config = dict(
    d_mlp=448,
    activation='swiglu',
    norm_place='pre',
    norm_eps=1e-05,
    rope_base=1010.0,
    bias='none',
    init_std_up=0.0395,
    beta1=0.95,
    lr_head=0.0036,
    seq_len=512,
)
Each number is 200 + 20 x the weight over its row's rms, rounded and kept within 0 to 999. Layers, rows and columns count from 0. The size before them is the row's rms in percent of the matrix's.

# layer 8 MLP gate, 448x160, rms 0.244, rows 309-323, columns 0-159
088,197,202,197,224,190,222,208,208,201,218,199,193,208,182,177,208,219,183,189,198,188,242,190,203,205,196,186,241,194,226,186,208,187,198,200,197,227,196,154,174,189,207,192,191,203,187,194,223,171,260,193,224,183,188,266,220,208,207,211,212,196,211,187,161,199,220,206,219,170,192,199,189,215,162,203,212,211,207,226,170,201,209,206,187,223,204,195,219,191,208,164,177,202,201,195,215,201,231,196,187,194,198,187,183,218,201,216,180,209,186,223,233,197,157,190,159,197,232,196,209,175,187,205,187,206,172,228,229,191,195,168,190,188,200,223,242,195,209,166,167,205,183,220,173,220,202,222,167,189,218,186,179,160,187,164,184,251,191,202,191
103,187,197,219,184,232,207,234,224,219,226,208,164,189,193,192,213,184,191,185,198,207,199,216,204,166,199,155,199,203,220,212,203,221,186,223,170,245,178,162,181,190,165,219,199,207,193,189,181,192,202,203,208,224,189,194,213,185,195,192,143,188,197,211,171,196,173,192,198,240,231,207,172,190,191,198,205,215,188,198,167,233,185,218,201,213,198,201,195,179,264,201,187,227,219,184,212,222,199,197,180,205,211,147,186,203,200,178,220,199,189,191,197,194,233,195,186,196,215,212,170,234,203,194,178,219,177,207,180,187,192,172,170,224,215,196,222,175,187,228,215,244,202,228,174,197,199,173,173,244,180,200,189,208,182,193,221,194,209,189,218
095,192,182,175,199,193,183,175,195,187,215,232,211,239,202,235,222,187,209,196,193,197,176,220,223,210,173,249,158,192,212,213,192,206,175,172,235,217,196,209,215,195,177,220,212,214,209,217,217,187,156,193,207,205,206,219,216,169,197,186,179,237,215,184,208,221,244,221,201,184,199,225,146,232,230,188,176,212,204,223,221,232,157,210,163,175,205,175,214,204,202,190,175,198,195,196,234,204,202,190,221,209,206,222,199,200,172,226,169,206,213,178,175,198,197,207,240,218,170,205,204,166,199,208,187,216,212,190,213,203,199,200,186,195,192,160,212,206,175,196,176,204,192,223,216,198,200,148,184,187,208,193,220,193,183,194,186,190,212,162,218
094,211,212,187,252,202,238,174,212,190,173,182,234,233,190,194,232,162,200,175,200,206,229,199,197,212,222,204,199,186,226,231,168,181,179,227,225,216,179,160,186,185,232,233,220,167,184,195,222,201,210,205,216,220,164,187,214,181,173,199,220,193,230,213,213,197,196,253,165,158,199,222,191,211,178,210,196,194,182,221,203,205,195,201,230,204,209,204,206,182,221,195,235,224,182,233,206,222,205,217,184,210,195,195,192,200,215,194,208,213,195,204,189,178,207,182,208,172,226,173,223,237,170,170,203,222,188,219,192,186,201,179,198,193,197,194,204,196,203,196,185,187,183,221,193,214,191,180,217,175,170,227,206,240,180,245,218,191,206,197,225
100,205,195,166,203,154,163,200,190,200,238,169,221,224,201,207,191,222,183,184,217,190,197,223,209,218,194,220,210,189,182,179,185,223,188,179,210,162,215,207,213,209,204,210,191,179,189,203,192,176,203,168,212,196,169,232,213,168,196,196,210,191,178,235,183,173,226,187,195,207,216,206,201,214,180,227,187,168,168,192,182,197,207,214,173,188,190,169,238,196,218,163,180,248,205,211,200,226,199,219,207,210,206,207,180,210,210,186,227,236,179,159,178,217,216,199,151,209,218,194,163,216,196,220,199,214,195,213,197,163,211,177,196,218,205,183,177,198,206,220,192,219,189,214,189,203,196,200,227,180,247,232,186,220,180,173,198,144,189,196,200
099,231,201,211,194,190,214,204,189,208,167,196,199,185,176,243,207,195,197,187,167,183,230,207,235,178,218,228,235,182,180,215,180,197,205,200,202,182,172,211,181,230,242,210,188,205,191,191,183,203,145,206,194,215,227,198,194,177,197,186,197,195,222,212,225,207,188,195,165,180,196,211,193,198,207,202,188,201,175,188,216,184,180,200,201,190,202,235,198,179,224,163,218,183,186,194,171,187,189,180,198,175,174,195,218,200,160,184,193,212,180,216,179,211,214,181,162,192,188,216,172,180,193,242,182,233,156,211,181,191,237,185,178,214,185,223,228,187,196,192,186,208,173,187,197,227,216,215,228,155,177,255,205,186,208,204,225,191,196,181,166
102,205,240,192,169,173,189,155,191,215,202,202,201,212,185,194,180,221,203,186,214,211,189,201,204,183,211,199,198,214,176,211,197,218,181,222,237,203,260,193,192,188,228,203,148,232,219,219,183,195,202,180,176,226,219,199,196,187,206,198,194,207,204,194,214,181,236,205,181,217,197,210,211,225,209,201,173,227,217,231,211,196,206,176,181,203,187,196,190,173,211,169,188,214,209,211,209,192,170,205,164,224,190,196,197,187,211,203,215,213,218,236,191,205,166,160,178,220,232,190,133,230,202,241,201,169,213,179,204,196,214,211,180,175,190,195,202,219,190,190,181,188,168,186,228,187,217,218,216,183,193,182,236,245,196,181,214,194,168,195,180
103,191,180,189,217,188,178,204,237,198,202,211,225,193,197,200,252,210,204,175,207,212,204,245,211,221,195,217,197,233,235,152,191,197,215,245,197,192,163,158,194,181,223,207,213,180,178,206,192,180,185,232,178,181,172,210,194,166,232,209,198,234,170,204,160,197,209,203,206,231,198,211,203,210,187,179,199,204,210,216,176,198,190,189,246,222,175,213,174,174,187,266,202,230,200,216,215,187,206,191,197,174,201,180,210,206,176,193,232,189,181,187,190,207,219,201,226,227,222,199,202,210,199,218,189,217,186,188,187,201,177,197,203,234,167,159,180,215,216,227,214,177,181,199,214,203,186,179,183,220,208,189,198,216,181,204,223,218,202,189,218
101,200,186,210,176,216,247,214,188,189,196,178,196,205,170,243,176,185,190,231,206,183,211,211,223,199,208,213,162,213,201,193,218,226,177,238,184,181,190,210,208,197,213,253,180,193,214,236,199,232,202,188,205,184,230,212,231,198,186,203,190,207,204,180,185,216,175,202,226,224,201,224,192,204,184,215,214,201,200,218,167,163,230,212,211,174,210,197,200,159,228,188,164,206,190,200,214,183,242,205,202,217,214,203,206,218,174,232,175,205,206,199,195,181,161,171,197,205,221,195,193,200,249,208,193,184,198,182,192,188,200,192,167,178,189,268,218,192,222,237,195,231,221,206,200,190,197,170,211,198,184,192,225,190,200,231,215,192,205,214,222
092,243,217,196,212,184,178,193,202,223,195,205,191,204,201,189,201,203,173,226,195,163,175,237,174,205,198,200,190,192,216,181,188,198,177,166,186,163,178,199,206,207,201,179,210,215,202,199,211,201,214,173,222,199,209,236,219,200,218,180,199,166,173,213,163,169,205,196,171,197,174,213,201,232,227,227,199,179,196,232,207,153,166,182,171,198,219,214,202,232,180,217,199,187,205,201,202,220,165,202,211,207,191,195,202,200,212,210,174,218,202,179,144,212,227,223,152,226,201,205,189,215,191,216,194,205,234,225,211,211,194,227,211,221,185,162,180,186,218,193,185,202,210,202,216,214,231,198,166,211,208,138,194,211,206,178,191,219,237,200,177
093,193,183,188,200,249,176,174,188,186,169,194,195,219,174,216,178,210,175,196,185,176,195,205,197,217,204,209,189,209,227,176,222,203,240,159,217,191,183,202,208,202,211,209,199,217,218,204,204,224,186,193,216,228,157,196,210,219,196,232,183,194,229,221,212,190,198,181,195,176,163,194,211,179,188,207,158,194,220,203,160,230,208,189,219,178,215,159,221,182,207,192,232,182,189,212,183,203,213,172,222,187,180,197,204,211,222,190,204,215,180,179,223,214,216,196,182,239,206,151,204,227,198,184,227,220,167,193,249,213,206,208,217,202,209,206,202,209,192,166,208,193,224,206,229,183,215,194,156,232,213,200,197,239,163,161,180,194,193,178,205
093,224,195,213,190,220,187,187,165,218,180,187,211,192,188,201,165,203,192,204,197,163,180,189,190,219,207,208,211,181,201,215,207,176,174,193,227,167,186,190,206,199,169,175,190,196,207,213,207,188,215,184,173,168,203,153,213,198,178,172,245,217,235,222,203,192,176,204,206,193,160,204,190,182,224,172,181,179,178,202,187,202,180,195,203,226,185,221,158,192,232,188,202,202,213,214,175,158,182,161,179,237,195,199,214,216,174,214,228,186,225,225,189,179,183,176,229,187,198,150,167,203,213,183,213,204,182,209,184,185,239,196,193,173,187,198,182,185,208,209,215,229,220,211,175,199,205,174,233,168,206,175,227,202,196,170,198,234,190,201,188
102,209,207,165,173,216,207,188,192,221,189,190,193,179,217,229,200,205,191,184,205,235,178,245,176,210,205,160,175,211,209,202,215,180,201,192,234,187,229,213,219,224,174,209,216,188,175,202,160,186,216,196,224,217,214,189,188,209,206,184,248,190,197,210,188,170,204,220,201,186,225,212,185,224,191,165,180,188,178,186,216,190,208,183,195,228,240,199,191,222,204,172,192,160,187,224,193,243,200,211,193,221,220,221,164,226,220,195,206,224,210,180,224,219,215,210,207,200,185,228,215,197,180,261,184,173,217,165,193,204,202,188,200,188,175,212,203,199,203,235,236,199,217,194,217,191,200,233,210,214,179,225,185,203,201,187,192,187,154,204,161
102,227,212,213,201,241,173,206,198,198,231,213,181,218,229,185,158,200,187,169,179,207,222,209,204,177,231,176,208,193,219,172,204,180,205,223,181,198,166,189,237,193,188,210,180,229,217,222,184,198,207,168,205,203,211,173,199,187,200,193,155,227,250,197,179,221,216,256,186,182,158,216,209,235,221,182,208,195,219,201,220,180,199,207,203,190,218,208,239,221,209,210,226,214,223,188,207,206,218,203,195,210,191,190,184,216,193,217,176,192,219,215,191,177,167,208,193,206,198,200,209,215,191,189,234,181,176,221,196,185,184,207,161,236,183,216,227,179,184,209,187,200,173,185,203,227,206,211,213,169,181,224,220,203,187,199,226,223,154,223,185
102,195,179,219,211,205,184,178,195,220,150,186,180,214,178,206,211,170,176,191,200,224,209,184,206,203,202,186,202,196,187,185,167,191,197,189,210,224,227,189,183,188,194,197,183,196,202,184,202,191,202,205,173,214,170,184,169,204,177,181,216,223,184,185,202,203,193,210,214,157,166,163,238,205,201,181,185,207,223,220,194,216,174,188,183,209,169,219,190,185,202,212,214,241,187,190,148,225,215,234,190,224,209,182,225,211,210,200,168,216,211,225,223,197,170,164,202,182,208,182,256,171,190,191,174,218,157,181,155,190,164,188,195,201,222,191,196,234,214,217,217,164,202,201,195,188,213,207,189,230,182,224,219,188,214,241,210,204,198,176,208
# layer 8 MLP up, 448x160, rms 0.257, rows 309-323, columns 0-159
088,196,202,193,200,197,203,190,188,210,214,178,201,209,148,159,195,200,181,152,206,196,191,190,218,212,208,148,215,231,206,210,208,237,205,194,241,216,177,187,168,178,181,212,196,204,178,186,222,175,214,210,212,193,181,198,219,196,206,216,162,206,194,205,225,196,208,194,218,173,157,217,171,182,187,200,210,220,180,228,188,185,197,201,188,175,182,179,155,183,204,223,181,182,197,241,167,201,175,207,195,180,211,196,184,176,234,223,184,204,218,159,211,219,196,182,199,214,227,155,204,196,190,216,167,177,197,213,208,194,224,211,190,184,195,191,193,195,224,150,192,186,189,205,225,170,204,226,198,191,168,206,180,222,196,207,164,210,195,249,202
103,202,194,184,207,220,232,225,181,186,218,192,173,203,188,224,217,187,220,207,227,203,203,207,201,208,207,186,203,251,199,187,197,208,163,217,210,211,209,140,204,184,177,220,198,206,206,225,191,190,221,201,230,204,166,192,221,217,243,182,181,181,201,220,203,208,206,204,211,215,217,204,187,199,222,200,206,183,236,235,232,224,189,241,218,221,197,196,217,194,214,215,195,183,207,172,220,206,218,220,172,224,217,192,179,180,235,183,179,206,196,224,205,184,188,188,202,213,217,182,184,226,197,238,208,230,186,231,177,176,183,167,168,209,204,253,218,231,178,189,238,210,187,210,156,206,218,224,202,207,209,193,172,208,161,194,172,193,171,197,213
093,199,186,211,214,192,234,207,198,223,161,218,178,156,214,164,222,218,213,179,205,205,204,177,199,206,229,208,192,198,183,219,215,215,201,199,212,204,185,204,183,199,242,184,175,181,199,211,201,207,222,236,204,199,212,204,203,178,229,210,201,195,174,209,185,185,191,195,222,227,192,191,198,222,229,193,172,209,197,195,204,200,206,194,230,199,196,202,228,170,192,222,160,182,243,200,229,228,239,185,206,232,197,216,190,191,253,189,186,190,214,193,202,168,186,202,183,230,209,171,180,234,220,186,209,190,164,186,199,230,159,211,201,194,218,224,173,183,200,164,218,187,220,232,222,250,184,179,228,192,155,180,198,185,202,218,203,228,169,193,201
094,187,192,202,241,166,209,205,147,226,184,215,184,213,191,191,161,191,193,167,213,209,212,227,205,236,202,190,205,183,218,204,174,183,216,191,222,168,176,256,160,221,176,221,200,184,190,196,184,179,203,206,208,186,237,180,184,199,184,180,200,216,198,180,209,198,209,249,212,196,212,168,220,190,180,209,191,205,211,219,177,172,170,173,237,183,205,176,198,190,197,175,207,180,206,231,201,199,220,221,220,196,202,224,187,227,179,230,197,240,169,194,165,211,207,184,198,198,196,172,193,180,222,199,198,198,197,192,217,205,171,212,219,208,225,187,226,193,161,239,194,193,211,183,233,208,188,199,196,226,177,189,217,222,203,244,206,187,199,180,221
100,218,231,145,215,181,192,222,242,176,225,199,185,196,201,206,164,215,209,210,220,178,203,203,216,185,216,197,235,193,209,228,190,209,205,194,224,197,218,199,215,192,197,251,206,159,168,182,188,173,172,178,206,185,179,220,219,141,192,181,216,193,220,198,201,203,193,185,197,221,201,182,189,180,220,228,168,224,213,188,222,174,193,178,176,192,213,175,225,193,212,196,206,192,162,211,185,200,231,215,228,214,212,185,217,191,199,216,176,258,201,191,194,233,239,222,193,207,180,171,174,222,214,192,224,180,199,217,205,198,188,194,232,182,231,207,195,209,199,200,223,198,208,204,224,199,202,232,231,184,215,207,209,208,188,219,186,224,168,221,184
098,193,201,196,167,229,195,170,201,214,196,200,219,228,198,213,189,192,217,208,191,171,221,189,214,175,195,173,181,205,191,199,184,216,219,204,239,196,169,223,182,192,187,172,158,215,184,192,190,201,226,200,198,202,181,188,199,203,192,218,222,212,181,180,224,182,226,188,192,210,201,192,242,188,228,198,231,232,199,244,214,178,232,178,204,252,199,209,173,206,222,173,181,210,185,188,209,221,232,202,192,203,168,197,192,234,214,137,243,207,187,179,188,205,184,187,211,198,228,214,170,218,228,208,211,168,220,190,157,222,201,189,177,157,201,212,228,203,219,179,183,200,205,197,176,205,176,190,179,202,231,216,186,202,230,192,217,198,223,226,199
102,168,206,211,163,188,204,216,180,216,192,202,181,182,189,193,221,185,194,187,193,200,193,197,206,212,198,226,210,193,210,194,240,181,220,192,218,215,193,209,210,167,209,186,228,172,216,185,172,185,215,218,235,188,154,213,209,193,230,200,210,207,171,203,196,238,211,177,223,194,196,159,227,212,233,201,211,188,237,220,186,157,206,192,203,169,231,196,183,224,221,182,156,229,203,193,204,227,233,220,211,233,199,205,178,210,210,188,214,208,165,194,199,189,236,194,193,192,195,205,175,212,200,226,200,220,215,225,196,216,203,193,182,208,219,192,205,182,184,189,171,198,195,172,185,177,211,208,243,210,178,258,225,172,162,177,226,168,183,212,176
104,214,203,194,169,221,172,161,207,234,212,203,184,220,206,182,167,220,201,209,202,196,202,197,174,201,225,205,165,175,234,197,223,173,190,170,210,197,192,198,197,199,246,173,187,203,223,222,215,224,242,191,211,182,204,221,181,191,206,217,236,194,234,212,190,179,230,204,180,220,214,181,218,215,176,219,203,189,213,211,217,200,243,203,196,229,223,228,190,154,199,214,189,229,217,171,188,206,196,198,221,191,192,211,176,177,216,252,181,204,157,213,198,208,208,217,202,208,184,217,226,208,206,228,179,193,218,210,194,199,205,171,213,182,188,217,199,157,202,195,202,199,171,172,217,201,163,229,185,147,206,213,210,193,220,187,165,200,197,196,169
096,219,182,212,197,184,178,206,197,164,207,201,209,203,192,189,208,211,221,182,168,201,184,223,161,202,186,201,177,180,197,174,168,175,199,197,232,206,196,217,217,211,185,163,208,190,167,223,201,168,227,214,212,214,213,209,193,194,183,179,192,191,247,232,196,180,172,225,218,203,194,155,180,184,188,185,175,191,181,202,204,219,212,211,205,149,195,180,179,257,244,179,240,188,213,224,186,188,176,192,186,195,181,214,204,212,205,185,192,190,194,149,200,197,210,235,225,191,160,231,179,175,192,197,196,182,188,196,231,206,228,206,234,174,205,193,184,227,217,177,205,216,201,223,198,179,221,189,195,188,227,216,186,175,207,164,219,208,215,191,191
098,221,219,204,159,202,161,233,245,170,175,179,185,235,224,178,161,218,193,188,176,179,222,200,192,203,185,194,193,244,225,177,188,196,159,197,219,224,191,218,196,215,183,214,181,195,202,195,208,208,185,228,163,204,214,213,204,200,211,207,169,233,212,210,223,190,227,174,147,204,213,192,190,183,178,228,200,217,186,193,174,231,196,234,232,194,197,201,211,222,194,203,194,221,210,222,180,212,229,192,190,209,184,186,179,207,179,214,217,218,201,185,198,217,189,186,206,145,202,209,199,225,232,206,202,211,216,194,195,215,227,198,205,198,184,152,194,201,174,196,219,232,197,221,212,230,210,182,154,183,212,185,179,204,185,197,184,166,208,213,190
086,232,188,198,216,215,205,215,238,223,200,212,172,171,218,189,219,195,198,182,211,214,186,202,209,196,222,203,191,207,183,215,213,202,229,186,181,207,194,197,200,178,198,221,188,169,216,225,199,225,218,194,186,238,208,189,213,227,209,179,223,203,181,166,196,183,193,177,202,239,209,179,198,201,199,158,198,199,213,153,178,172,217,206,181,191,207,215,199,181,210,162,173,217,172,169,214,153,175,178,182,186,230,232,193,172,183,213,195,181,172,215,183,199,219,227,224,170,236,219,179,200,203,224,216,159,259,177,170,219,213,184,215,163,223,175,211,177,201,161,214,199,196,187,181,190,175,197,202,199,206,215,175,195,200,213,200,192,203,168,204
089,239,190,207,247,183,209,187,195,192,200,200,231,206,236,186,175,168,200,179,201,199,207,238,250,193,204,159,199,241,190,216,175,203,181,160,192,207,215,197,207,204,211,211,184,201,202,201,208,216,176,201,205,196,209,214,205,199,204,185,168,154,229,184,240,173,226,209,198,204,182,185,224,183,206,194,223,195,227,218,203,204,225,181,215,183,206,210,207,147,246,197,222,193,210,190,195,206,195,209,190,204,182,181,231,176,212,197,204,171,222,240,223,198,201,222,175,236,210,182,177,187,213,164,226,193,195,180,180,211,184,199,222,221,220,208,191,212,198,202,167,203,220,206,188,167,187,150,198,200,189,171,194,199,178,207,198,168,187,237,205
096,200,175,198,185,188,213,193,223,212,212,250,213,216,174,210,183,193,211,214,238,223,192,183,190,193,222,226,187,210,207,199,197,195,232,222,188,230,216,184,234,233,208,171,212,202,208,173,192,205,216,164,193,230,210,231,205,202,215,179,164,182,180,217,247,204,221,180,228,214,161,200,221,184,200,207,205,149,204,219,221,178,205,205,225,213,239,193,197,169,184,199,176,182,202,184,210,229,214,234,178,202,210,254,190,217,189,191,185,202,235,209,196,210,200,209,177,175,195,182,190,203,198,230,206,164,192,183,157,190,204,195,170,195,190,211,193,217,148,227,205,181,186,187,210,229,218,192,180,193,213,235,203,200,194,198,199,166,192,196,214
096,181,185,197,205,201,163,218,233,172,242,195,157,196,221,204,198,226,223,193,191,166,223,199,170,214,213,187,200,170,188,200,222,179,255,147,200,185,214,194,214,230,197,182,207,213,204,215,180,179,190,211,220,228,217,201,195,191,221,232,202,192,191,167,173,229,198,256,189,180,202,175,186,211,164,196,198,196,200,178,194,193,152,179,201,205,220,201,221,224,196,195,184,211,202,202,197,187,206,235,235,190,184,224,223,223,202,196,201,172,217,184,165,175,218,213,218,169,203,216,199,178,196,216,216,185,213,207,224,224,173,201,162,207,199,193,225,220,208,196,208,210,163,186,195,223,185,186,237,207,191,183,205,214,244,220,194,189,193,208,189
098,204,200,170,196,189,225,224,230,229,174,204,204,214,201,178,196,207,183,156,177,224,200,180,249,267,196,192,212,225,179,188,189,220,192,206,208,210,187,205,194,216,194,217,230,226,197,199,185,219,188,200,221,190,174,236,230,202,189,193,199,206,193,199,209,211,182,201,177,178,167,218,179,203,189,217,231,212,184,214,214,165,188,205,215,188,223,184,209,180,221,194,180,187,198,192,202,206,210,196,216,176,168,201,232,210,211,181,178,185,190,202,178,195,195,168,202,214,197,250,202,207,206,175,176,215,185,191,146,195,218,223,206,181,250,198,166,170,200,201,218,186,218,172,235,167,198,188,197,220,237,204,180,191,235,184,202,157,191,216,211
# layer 8 MLP down (transposed), 448x160, rms 0.168, rows 309-322, columns 0-159
094,174,221,191,214,200,210,213,211,241,209,216,214,175,166,164,208,187,211,166,197,175,198,131,197,203,201,198,204,223,194,206,218,215,216,173,216,249,194,186,217,176,160,207,179,223,172,219,222,188,226,205,194,222,190,244,197,177,194,224,216,215,188,208,194,209,208,240,235,190,201,174,199,206,208,203,228,205,189,199,167,206,181,215,209,202,188,210,201,174,235,206,173,185,190,224,195,142,201,198,187,190,217,191,214,189,197,182,185,188,195,193,225,224,146,191,161,227,224,210,191,168,208,210,205,184,170,180,199,232,196,214,216,178,189,213,209,189,205,191,167,195,195,200,175,202,193,199,195,163,204,203,171,200,208,188,195,235,214,229,194
100,229,159,220,211,200,207,182,195,220,174,206,194,237,204,233,247,201,203,194,233,174,219,168,211,234,203,210,209,189,187,211,166,225,195,179,200,229,165,193,201,195,213,204,219,248,189,194,201,183,181,226,152,197,201,191,197,198,236,189,222,209,158,204,227,185,210,214,185,198,187,195,228,210,190,189,254,183,201,227,199,226,194,192,214,216,196,249,194,184,198,205,185,209,210,185,209,213,191,213,163,195,193,196,170,196,226,168,204,192,209,178,200,193,168,208,190,184,215,232,206,227,167,225,174,182,218,208,220,202,234,182,186,198,194,239,201,210,217,204,192,180,198,184,195,205,210,205,208,202,205,203,171,192,183,216,161,171,148,211,207
098,212,207,191,250,202,206,209,214,201,241,208,204,233,225,156,227,194,195,199,202,213,227,202,214,194,193,185,234,183,203,216,198,213,188,193,205,187,208,190,196,231,213,196,147,187,211,187,214,204,204,187,192,204,170,213,224,199,222,195,243,194,227,222,200,180,186,177,197,180,216,199,181,169,196,231,193,221,167,182,216,223,198,203,169,170,202,233,199,213,176,211,200,223,200,224,207,179,190,203,199,206,258,235,193,169,180,214,208,223,192,181,201,201,199,208,234,181,181,205,195,221,263,197,183,207,187,217,200,220,217,201,196,168,189,190,226,187,202,185,184,219,202,208,188,182,235,179,219,255,213,188,179,201,220,201,181,203,150,179,208
093,196,203,207,187,179,231,192,196,203,191,204,212,220,204,196,168,181,204,188,214,196,187,217,184,187,138,165,193,184,223,170,236,220,199,224,197,172,197,217,229,221,215,174,216,220,169,214,208,168,211,191,196,206,165,181,239,219,176,206,225,191,216,191,204,184,218,218,137,201,167,182,215,209,191,225,186,169,211,211,213,150,208,167,237,198,189,184,157,214,156,216,188,175,172,192,185,213,213,217,200,211,240,189,198,193,203,209,202,201,216,176,175,196,169,227,189,187,174,178,173,215,199,213,180,198,224,212,213,179,220,219,207,172,181,221,196,193,180,186,159,219,199,197,193,193,208,205,198,191,163,198,184,214,193,180,195,218,203,206,209
097,238,170,197,197,181,205,225,188,197,224,226,213,173,178,211,156,174,192,232,199,241,166,207,198,189,201,213,227,231,215,204,227,214,188,178,191,183,195,223,185,194,198,203,173,176,167,207,233,198,234,209,188,188,219,147,176,215,207,182,208,213,212,210,185,209,212,207,184,164,194,205,195,212,190,227,229,171,208,166,203,211,213,221,190,175,182,251,215,226,196,206,189,160,218,180,240,190,205,234,166,220,199,209,184,218,218,160,183,165,179,178,192,192,199,217,185,187,197,208,214,232,198,179,198,166,193,201,184,215,184,175,215,209,185,221,214,193,199,211,201,220,204,212,210,213,197,158,193,176,184,179,215,183,206,189,232,197,218,192,174
104,193,206,221,179,201,194,175,209,217,177,214,153,254,195,172,191,193,204,181,225,159,220,221,202,222,198,188,179,204,205,230,244,177,247,232,215,200,196,184,243,191,229,178,160,209,173,195,184,211,212,225,209,208,193,181,232,214,198,219,215,228,172,241,229,213,198,186,200,221,189,219,194,186,215,244,198,210,172,209,206,228,208,221,206,215,234,197,197,220,204,180,236,195,190,215,192,195,205,215,195,190,224,194,243,206,193,211,217,190,229,188,192,180,228,203,162,216,204,206,216,212,194,184,196,198,242,212,196,221,207,190,210,212,208,206,216,198,188,206,198,186,190,222,174,215,239,168,208,190,210,202,219,219,205,213,203,222,240,164,212
106,193,209,227,185,194,208,197,214,215,200,216,193,207,202,185,181,202,174,181,230,198,204,251,222,198,261,212,210,232,221,221,192,174,207,186,222,205,217,199,221,167,205,198,215,201,197,195,222,160,195,228,206,190,185,203,191,198,203,192,209,247,191,210,169,205,210,217,200,199,200,207,207,196,195,200,186,188,209,182,187,144,210,175,221,186,224,194,236,171,202,190,165,192,179,203,219,213,184,161,175,234,215,227,217,185,220,225,171,257,189,192,209,181,205,174,212,205,204,189,205,210,211,191,178,180,193,197,220,199,163,182,212,219,188,175,185,180,209,192,191,193,208,165,186,185,210,150,240,202,233,186,181,196,211,241,194,182,195,171,168
104,203,223,203,216,215,183,203,215,190,216,237,221,179,149,184,179,207,196,194,199,173,217,193,214,254,181,196,218,186,222,199,176,190,213,190,225,197,244,189,222,204,200,183,186,206,204,191,222,192,179,203,237,195,159,184,201,199,190,169,225,235,233,193,173,189,229,183,173,213,194,196,200,180,198,179,210,199,153,216,212,193,190,176,181,198,211,196,180,216,176,185,200,192,188,202,165,174,228,178,204,183,163,166,200,201,200,207,170,213,232,169,183,197,173,207,162,184,202,243,219,190,172,219,217,210,188,167,214,225,178,184,195,202,230,190,201,183,199,179,241,217,212,200,196,201,206,202,176,204,196,199,242,199,165,234,173,217,200,197,210
100,172,201,193,193,204,169,208,208,237,217,213,195,197,237,156,205,188,190,180,222,195,200,200,149,180,170,188,170,195,228,209,179,185,205,200,213,205,214,214,213,216,199,199,180,218,230,226,201,223,187,208,236,152,212,155,214,186,203,179,206,199,187,211,188,206,173,232,199,187,231,204,210,231,210,214,160,183,201,182,222,186,202,195,198,188,189,179,195,220,242,215,213,173,193,172,177,207,207,159,208,169,253,197,174,170,226,186,218,189,173,199,195,216,184,227,216,194,194,195,175,235,173,176,176,188,217,194,194,171,205,182,191,200,227,202,177,192,203,173,185,196,220,189,185,200,165,213,219,236,232,202,177,208,190,198,188,201,220,209,174
097,163,179,203,207,202,205,192,209,159,198,200,182,199,222,195,159,181,235,175,196,229,194,174,211,203,200,175,217,201,179,203,181,179,205,219,219,225,200,167,206,191,185,215,173,170,210,177,222,199,202,234,172,242,196,219,204,188,203,181,204,202,183,194,181,213,173,224,190,201,195,218,181,237,188,184,204,239,212,225,230,248,216,188,189,229,198,182,164,179,200,188,206,184,184,210,217,199,211,214,186,171,223,199,218,220,219,184,208,185,212,208,193,189,180,174,215,195,214,204,221,217,196,206,192,166,125,181,195,189,208,203,174,175,211,204,182,258,195,231,187,214,191,169,219,168,184,219,176,212,203,230,205,199,202,173,203,192,172,197,192
092,225,185,237,187,155,231,240,189,231,197,183,204,172,219,192,196,185,206,211,211,218,217,270,186,199,214,202,188,225,199,205,187,205,211,250,204,238,212,200,188,190,201,160,187,187,207,192,167,192,246,229,190,200,231,243,187,214,242,212,214,176,180,182,206,198,225,189,194,213,213,175,197,180,206,208,222,181,182,193,215,181,191,205,184,202,198,232,222,197,219,188,196,203,173,206,216,186,226,185,179,200,192,190,171,195,211,192,175,176,159,246,185,209,191,183,217,157,186,207,199,178,197,181,191,205,182,199,189,187,195,181,173,194,202,162,208,191,200,188,171,199,192,228,167,168,190,161,214,200,192,217,203,197,208,194,214,202,224,202,202
096,173,207,173,217,244,208,210,191,179,205,204,186,200,245,182,178,212,205,201,182,202,182,182,166,195,199,205,215,211,223,179,197,167,218,171,211,208,175,214,211,204,189,194,188,222,210,178,213,166,179,198,184,165,177,141,206,206,214,198,169,208,210,172,186,193,208,213,210,218,193,220,193,186,199,184,190,158,197,236,193,206,212,199,218,178,189,219,190,218,211,226,167,181,199,223,173,181,226,203,241,177,211,166,206,165,221,242,189,156,243,235,204,217,198,195,183,164,230,227,241,183,203,187,192,180,220,222,211,198,213,192,188,206,191,186,207,219,209,207,226,200,187,192,237,190,216,194,216,203,176,204,191,201,184,192,225,236,206,214,222
098,207,179,220,213,194,204,226,219,219,167,189,196,204,199,176,204,211,226,176,222,233,197,205,214,236,171,237,194,205,194,204,193,198,183,160,211,176,206,195,215,197,177,213,191,244,217,152,213,180,221,199,181,208,200,190,196,202,223,190,210,189,184,222,187,222,226,207,214,185,204,187,205,198,211,214,166,173,225,156,193,203,153,203,214,239,208,183,192,197,241,193,217,172,225,212,207,190,226,153,190,195,213,178,192,208,182,174,167,217,218,253,204,169,174,188,199,171,227,226,203,189,211,187,206,217,160,202,188,186,217,184,205,202,208,216,234,204,192,223,203,200,169,214,183,174,240,216,166,185,176,203,187,203,209,196,204,223,216,218,179
095,201,230,175,211,184,196,224,200,193,186,208,208,240,179,216,210,175,206,194,177,183,218,212,178,240,225,144,211,202,222,189,178,166,198,191,187,203,218,193,229,249,199,186,197,183,192,200,179,197,209,230,197,169,196,194,189,193,177,168,213,175,196,214,203,199,168,226,192,188,187,180,220,212,199,194,166,201,240,200,163,167,212,207,200,234,200,203,211,181,210,219,221,181,187,191,202,178,212,218,184,206,206,205,201,220,176,194,182,239,186,211,208,184,198,194,228,166,190,191,183,229,223,191,197,182,207,177,227,193,196,177,193,159,229,205,211,199,248,180,205,152,208,206,181,180,198,178,185,152,201,195,215,190,192,160,187,200,220,161,174